Part of a small language model's weights.
Size: width 128, MLP 320 SwiGLU, vocabulary 615.
Architecture: rotary positions, untied embeddings.
Training: a variant of Adam for these matrices, 121M tokens, 7374 steps.
Each number is 50 + 15 x the weight over its row's rms, rounded and kept within 0 to 99. Layers, rows and columns count from 0. The size before them is the row's rms in percent of the matrix's.

# up: layer 7 MLP up, 320x128, rms 0.122, rows 272-280, columns 0-127
# down: layer 7 MLP down (transposed), 320x128, rms 0.117, rows 272-279, columns 0-127
# gate: layer 7 MLP gate, 320x128, rms 0.122, rows 273-280, columns 0-127
up272 101:24 53 52 56 65 50 61 49 30 55 27 35 81 38 34 58 65 53 42 54 55 25 55 69 53 74 16 40 62 44 45 42 50 52 38 36 56 45 61 51 50 24 32 43 40 80 32 61 31 21 46 48 41 21 56 52 90 22 49 31 49 48 66 52 61 69 56 50 56 50 67 33 35 52 38 58 48 48 31 73 23 36 33 39 43 49 63 65 74 17 80 63 39 50 68 46 52 54 48 71 51 47 58 65 59 54 63 04 40 59 48 58 39 49 75 49 54 67 29 55 48 55 60 70 44 41 46 73
down272 103:49 55 46 59 56 32 57 76 53 25 50 32 36 27 38 47 26 58 49 62 56 56 61 45 39 61 21 30 53 50 39 63 39 55 60 49 47 31 38 36 47 42 52 84 71 43 24 56 18 35 41 53 20 76 54 74 57 66 66 43 71 61 52 54 79 31 44 24 59 39 57 36 52 47 37 69 50 54 72 46 63 47 41 55 44 50 58 22 64 19 41 33 52 37 39 42 42 35 24 37 50 71 32 38 77 49 71 56 47 62 53 55 32 54 20 91 69 65 58 46 54 28 48 45 63 58 24 52
gate273 102:42 60 40 63 58 50 64 34 39 63 59 71 43 60 42 56 71 30 61 18 33 65 49 46 47 72 52 74 49 39 80 49 35 54 71 52 52 24 42 50 84 43 59 47 59 42 38 25 55 48 61 45 18 39 46 75 41 18 30 39 52 61 62 51 61 45 17 59 37 46 35 52 49 71 65 47 65 55 41 71 67 66 81 62 54 49 63 61 34 40 77 42 43 63 47 40 36 53 68 36 51 54 80 39 28 86 56 31 56 68 67 66 26 45 19 50 34 51 39 65 52 69 36 51 42 59 46 66
up273 097:54 49 10 75 51 97 31 48 46 41 70 58 40 78 41 20 50 79 59 37 31 71 53 54 50 31 38 39 44 36 43 41 27 66 47 53 63 43 41 70 49 38 52 23 54 53 65 52 54 32 40 41 54 49 56 30 78 78 71 50 78 81 24 44 47 41 53 27 67 55 44 60 47 41 69 51 43 55 81 44 69 61 49 63 55 58 38 79 77 54 47 55 40 49 48 43 62 43 16 39 59 40 58 39 47 55 29 50 30 32 24 45 48 60 50 35 45 48 66 62 50 51 45 60 23 49 52 43
down273 098:14 59 45 42 47 53 53 28 53 50 35 34 65 32 33 58 55 48 51 45 62 67 33 53 88 57 66 75 86 65 61 76 43 40 28 53 64 27 11 59 39 58 64 50 52 54 39 46 69 57 43 61 50 62 43 55 53 49 73 69 81 39 56 53 58 39 67 46 60 78 36 39 53 75 65 68 51 66 81 78 36 54 69 53 40 50 55 51 45 34 63 52 54 66 59 48 48 54 39 71 69 60 54 40 65 31 30 48 81 77 58 64 51 52 51 44 84 40 59 57 29 23 63 41 60 55 57 61
gate274 092:50 55 42 62 18 28 61 50 29 70 29 79 57 59 52 52 64 51 51 57 13 62 45 53 62 62 55 35 26 53 55 54 39 81 57 54 71 53 25 80 27 55 56 45 45 70 50 47 53 23 56 54 36 67 46 36 65 13 55 46 46 44 31 30 39 34 32 46 52 44 52 28 61 67 44 57 52 48 34 41 45 29 50 35 36 66 44 59 66 64 59 66 50 40 43 53 60 23 48 44 76 52 39 22 57 63 68 60 67 40 44 22 83 49 64 34 59 49 25 53 59 43 78 70 20 65 39 64
up274 089:21 33 73 61 49 52 55 40 51 59 20 26 46 77 60 56 26 47 57 17 55 44 41 41 62 87 52 72 51 61 56 72 50 40 27 63 63 47 57 50 55 52 58 48 65 23 64 24 35 48 74 74 33 52 71 34 41 42 35 37 37 52 39 68 60 42 69 47 43 61 27 55 57 59 55 25 28 35 22 78 27 42 51 51 69 69 67 71 41 72 33 73 45 38 41 43 51 28 51 63 41 71 73 67 56 51 51 55 45 53 34 34 37 57 59 51 58 38 66 42 75 59 41 46 45 41 81 44
down274 091:74 64 49 49 46 44 31 56 25 42 41 75 21 55 51 29 55 41 62 39 53 67 50 73 36 63 43 52 65 73 35 40 32 34 36 57 57 65 57 60 57 64 27 62 50 64 42 40 62 74 73 67 63 52 35 56 61 64 55 50 36 84 60 46 34 53 50 49 75 69 81 51 62 48 60 71 39 39 95 41 34 48 35 53 47 61 58 26 72 36 21 60 22 60 63 53 61 26 58 48 64 38 36 46 81 36 21 32 50 51 37 56 30 33 67 52 29 53 41 37 47 73 49 50 36 40 69 49
gate275 103:59 50 51 53 49 27 63 49 34 44 52 59 55 45 31 79 63 34 60 45 31 48 32 49 56 53 40 58 32 48 33 36 55 39 63 61 72 52 66 42 41 29 55 68 52 55 74 70 53 44 42 39 65 61 55 38 36 26 42 68 64 60 18 52 50 48 47 65 68 44 34 81 72 58 67 39 55 58 17 53 44 48 50 41 53 52 63 44 44 62 48 53 28 29 22 66 34 43 20 14 61 40 72 23 94 31 44 35 48 59 58 53 50 19 47 74 45 48 49 70 39 73 36 15 34 36 63 51
up275 112:45 56 40 70 64 55 34 64 63 37 50 43 49 77 59 20 42 65 60 50 55 35 42 44 42 61 50 30 46 50 66 72 54 70 56 38 47 22 36 53 50 27 34 22 42 51 40 26 60 44 48 49 51 44 56 56 44 76 70 40 45 58 72 41 63 28 52 30 46 45 57 29 38 81 25 41 77 52 62 73 21 43 54 68 33 69 47 73 56 53 40 18 52 81 51 39 50 67 35 74 74 61 35 40 14 40 61 50 72 44 47 47 39 51 69 56 49 36 35 28 67 41 80 58 53 54 51 80
down275 096:58 82 49 64 56 72 22 37 80 19 61 31 37 48 67 38 66 81 40 34 36 49 51 40 44 51 46 23 51 49 38 79 48 52 52 47 39 52 52 54 66 30 39 34 25 50 63 59 34 46 38 29 51 59 17 57 40 39 46 57 58 49 47 64 49 43 60 06 36 47 41 54 51 55 49 44 57 27 43 50 28 52 58 55 66 53 56 75 28 36 52 20 31 50 52 43 36 44 34 39 60 90 50 65 45 44 44 64 64 39 34 65 38 65 60 37 71 00 49 51 58 29 62 55 48 56 46 55
gate276 105:55 31 29 58 50 56 58 47 78 65 59 55 70 49 45 51 53 48 56 58 39 66 44 72 64 52 52 41 53 79 24 69 53 26 37 32 35 49 44 44 64 59 62 57 35 76 40 31 49 45 39 37 38 46 34 34 43 70 46 74 45 48 43 42 29 26 05 62 57 83 27 55 39 40 83 47 60 49 59 42 50 41 39 49 80 43 55 60 56 48 63 46 54 46 66 50 51 46 61 22 43 56 40 47 38 89 40 58 41 37 19 29 47 35 63 58 37 51 33 52 83 44 87 18 29 55 60 47
up276 107:32 54 42 33 61 48 56 57 42 29 19 48 64 24 62 53 56 54 71 51 41 75 47 32 32 49 36 29 70 69 48 59 48 38 47 28 31 58 35 42 57 64 47 50 62 62 45 44 77 28 13 48 27 57 31 64 38 54 67 70 72 54 49 61 58 47 55 41 73 76 30 51 44 32 41 36 67 40 43 63 71 75 64 53 72 57 56 63 09 32 42 64 60 48 72 54 55 53 58 36 46 41 40 50 52 48 70 78 22 49 49 34 50 54 56 66 56 24 51 38 83 61 63 22 48 29 61 36
down276 106:70 19 38 36 43 55 34 65 29 69 53 38 41 53 43 36 41 56 51 57 61 82 61 52 37 31 62 44 62 10 67 63 44 61 62 83 67 64 51 37 41 38 56 56 56 25 48 66 38 46 54 45 45 52 62 56 46 45 37 78 39 78 32 30 62 62 56 44 30 39 67 45 35 18 37 44 45 30 48 44 50 45 68 41 61 42 63 37 74 46 69 32 45 48 43 40 75 41 53 68 48 68 62 50 67 29 33 26 33 48 75 62 48 58 55 51 65 63 10 59 42 18 38 41 54 68 63 81
gate277 107:77 68 54 53 60 34 37 49 91 43 18 40 62 37 64 51 29 37 25 52 42 63 53 47 51 81 57 64 44 70 63 54 59 47 48 43 37 37 54 62 39 64 53 67 52 59 46 35 34 58 43 52 31 48 33 59 66 44 52 67 42 36 69 56 58 31 39 63 37 65 55 54 62 62 70 65 46 54 57 36 48 40 31 60 47 65 46 09 62 40 40 74 50 66 39 35 53 61 50 57 85 42 73 22 24 21 66 96 56 58 60 46 47 26 33 23 37 46 41 74 43 61 42 39 64 39 33 45
up277 106:46 34 66 36 68 53 41 44 39 49 47 62 66 42 46 22 31 21 41 64 50 61 36 52 62 62 55 56 44 62 84 70 17 52 46 52 47 46 59 52 51 53 57 64 43 80 23 44 30 49 36 59 78 35 55 23 48 82 39 38 14 49 58 43 68 34 62 28 50 53 22 51 63 39 47 68 53 41 76 66 57 57 32 50 41 46 58 59 26 75 40 45 37 59 26 47 44 53 70 32 82 67 85 63 67 62 51 61 54 48 23 49 38 52 60 53 28 41 68 39 25 45 71 40 52 48 47 66
down277 107:16 51 60 66 48 56 58 67 65 33 27 54 43 55 59 54 45 71 30 57 77 49 39 65 61 48 36 53 59 38 29 26 69 51 71 55 63 78 51 70 63 54 44 46 27 70 52 49 67 47 63 17 29 67 39 57 45 45 59 55 32 70 49 45 45 47 67 38 39 32 73 25 49 59 41 28 32 70 75 54 49 77 48 59 68 67 61 79 49 60 59 47 19 81 55 47 53 47 45 62 34 51 51 69 77 62 59 45 55 29 39 42 28 50 38 35 36 58 64 39 42 81 27 31 60 56 35 77
gate278 107:66 77 41 32 60 38 45 87 55 44 38 52 33 54 50 77 57 42 18 47 16 23 64 54 26 53 25 57 43 54 48 69 30 55 46 59 40 57 32 52 47 65 34 54 66 45 56 74 67 06 20 70 32 30 36 43 70 61 07 61 82 48 32 55 49 20 31 60 58 45 52 43 42 39 75 58 44 57 49 53 34 54 38 53 78 64 49 39 50 36 40 55 57 57 34 23 24 41 50 54 49 52 54 56 44 36 48 60 37 31 50 53 59 42 36 41 55 49 45 47 45 53 68 47 41 29 36 39
up278 104:54 55 65 63 47 67 04 52 21 55 55 44 52 41 39 62 35 53 41 47 55 19 44 45 46 43 25 46 44 59 38 49 22 47 40 34 58 33 29 48 61 69 38 43 42 50 78 58 63 35 46 60 27 15 70 50 29 65 60 68 63 29 26 64 48 27 47 48 40 76 35 30 59 61 35 37 43 71 45 54 28 54 52 60 48 50 40 33 55 23 29 56 64 71 45 24 58 57 60 48 76 51 46 58 66 45 53 72 19 40 49 33 56 56 69 73 35 57 70 34 31 32 19 46 62 60 57 53
down278 107:57 61 53 53 52 39 33 59 39 43 34 92 32 37 16 49 52 39 59 40 41 60 23 42 44 51 36 45 46 77 65 56 53 43 59 70 36 35 69 71 65 57 74 56 52 58 43 47 50 44 86 28 52 59 62 37 62 50 50 40 45 60 50 42 20 65 47 51 56 75 27 43 30 00 26 38 46 42 61 38 56 76 41 48 36 36 53 42 54 49 60 20 40 67 69 46 30 36 35 47 60 51 55 59 47 66 62 43 82 21 35 39 33 59 55 50 30 37 53 51 36 44 37 63 82 53 40 69
gate279 095:39 73 50 56 52 44 59 67 64 44 49 55 46 54 40 71 41 58 53 80 40 71 44 62 79 40 50 52 46 69 72 43 42 48 46 19 41 64 36 70 34 57 80 43 41 38 42 96 53 40 45 55 38 69 25 45 69 52 53 41 59 49 63 57 49 20 48 47 63 51 55 55 77 51 75 53 53 65 61 53 15 34 40 53 26 49 62 30 50 46 49 40 41 59 30 41 59 34 31 60 58 33 57 37 54 48 57 59 88 39 14 48 26 19 64 56 68 43 76 71 68 62 29 38 68 34 47 63
up279 103:77 68 40 53 29 50 25 65 66 41 59 58 29 37 64 40 64 58 64 44 69 31 05 45 52 57 31 61 32 53 62 49 32 43 52 39 39 28 35 52 37 26 36 39 64 30 29 58 59 50 50 36 50 63 38 70 46 39 55 51 49 44 65 30 37 48 54 72 29 62 60 66 44 28 40 57 56 37 40 37 82 69 78 77 49 58 34 45 59 38 57 47 52 57 56 28 49 72 38 09 51 36 37 52 39 48 89 61 64 45 59 49 53 40 53 64 12 40 50 31 68 59 71 47 58 29 52 49
down279 103:84 42 41 56 32 40 43 28 29 39 49 49 29 60 43 58 70 57 55 38 39 64 50 57 37 38 23 50 37 20 45 52 55 36 42 23 71 58 39 55 42 38 46 56 43 51 35 64 60 31 77 57 49 48 64 33 43 57 64 08 54 23 42 53 59 64 63 71 60 27 43 17 53 00 52 58 49 58 47 36 43 29 26 55 22 47 72 30 38 33 42 51 59 51 61 46 20 57 38 29 56 36 48 57 54 32 56 64 32 54 58 45 70 63 81 52 36 50 60 54 54 45 55 48 71 59 80 42
gate280 104:75 55 16 58 63 67 48 38 67 47 37 38 37 54 41 41 48 35 47 44 31 33 44 42 63 56 86 59 36 29 44 87 64 82 45 29 35 47 60 44 61 53 33 51 46 15 56 50 91 49 49 40 34 60 39 58 62 52 53 37 51 51 49 44 53 30 15 44 58 46 43 54 55 52 32 40 34 43 48 44 47 34 43 56 52 59 51 24 38 48 51 39 61 65 58 30 63 35 23 34 50 53 72 63 34 61 24 80 67 41 61 46 23 71 54 41 77 37 63 51 26 41 21 56 46 16 57 43
up280 101:48 44 69 54 81 42 76 65 37 38 65 42 46 64 28 45 62 53 32 75 35 83 50 50 39 62 50 56 45 48 19 51 12 57 71 57 40 24 33 60 59 56 71 27 60 60 55 32 55 27 54 47 47 44 47 49 55 40 65 57 68 61 46 49 67 32 61 33 50 33 76 34 72 33 63 31 55 42 70 57 47 43 23 65 60 57 45 61 48 69 55 49 57 53 43 31 67 58 27 42 65 60 36 36 30 45 56 40 40 76 53 63 33 52 19 17 23 53 48 39 43 39 72 35 17 74 57 48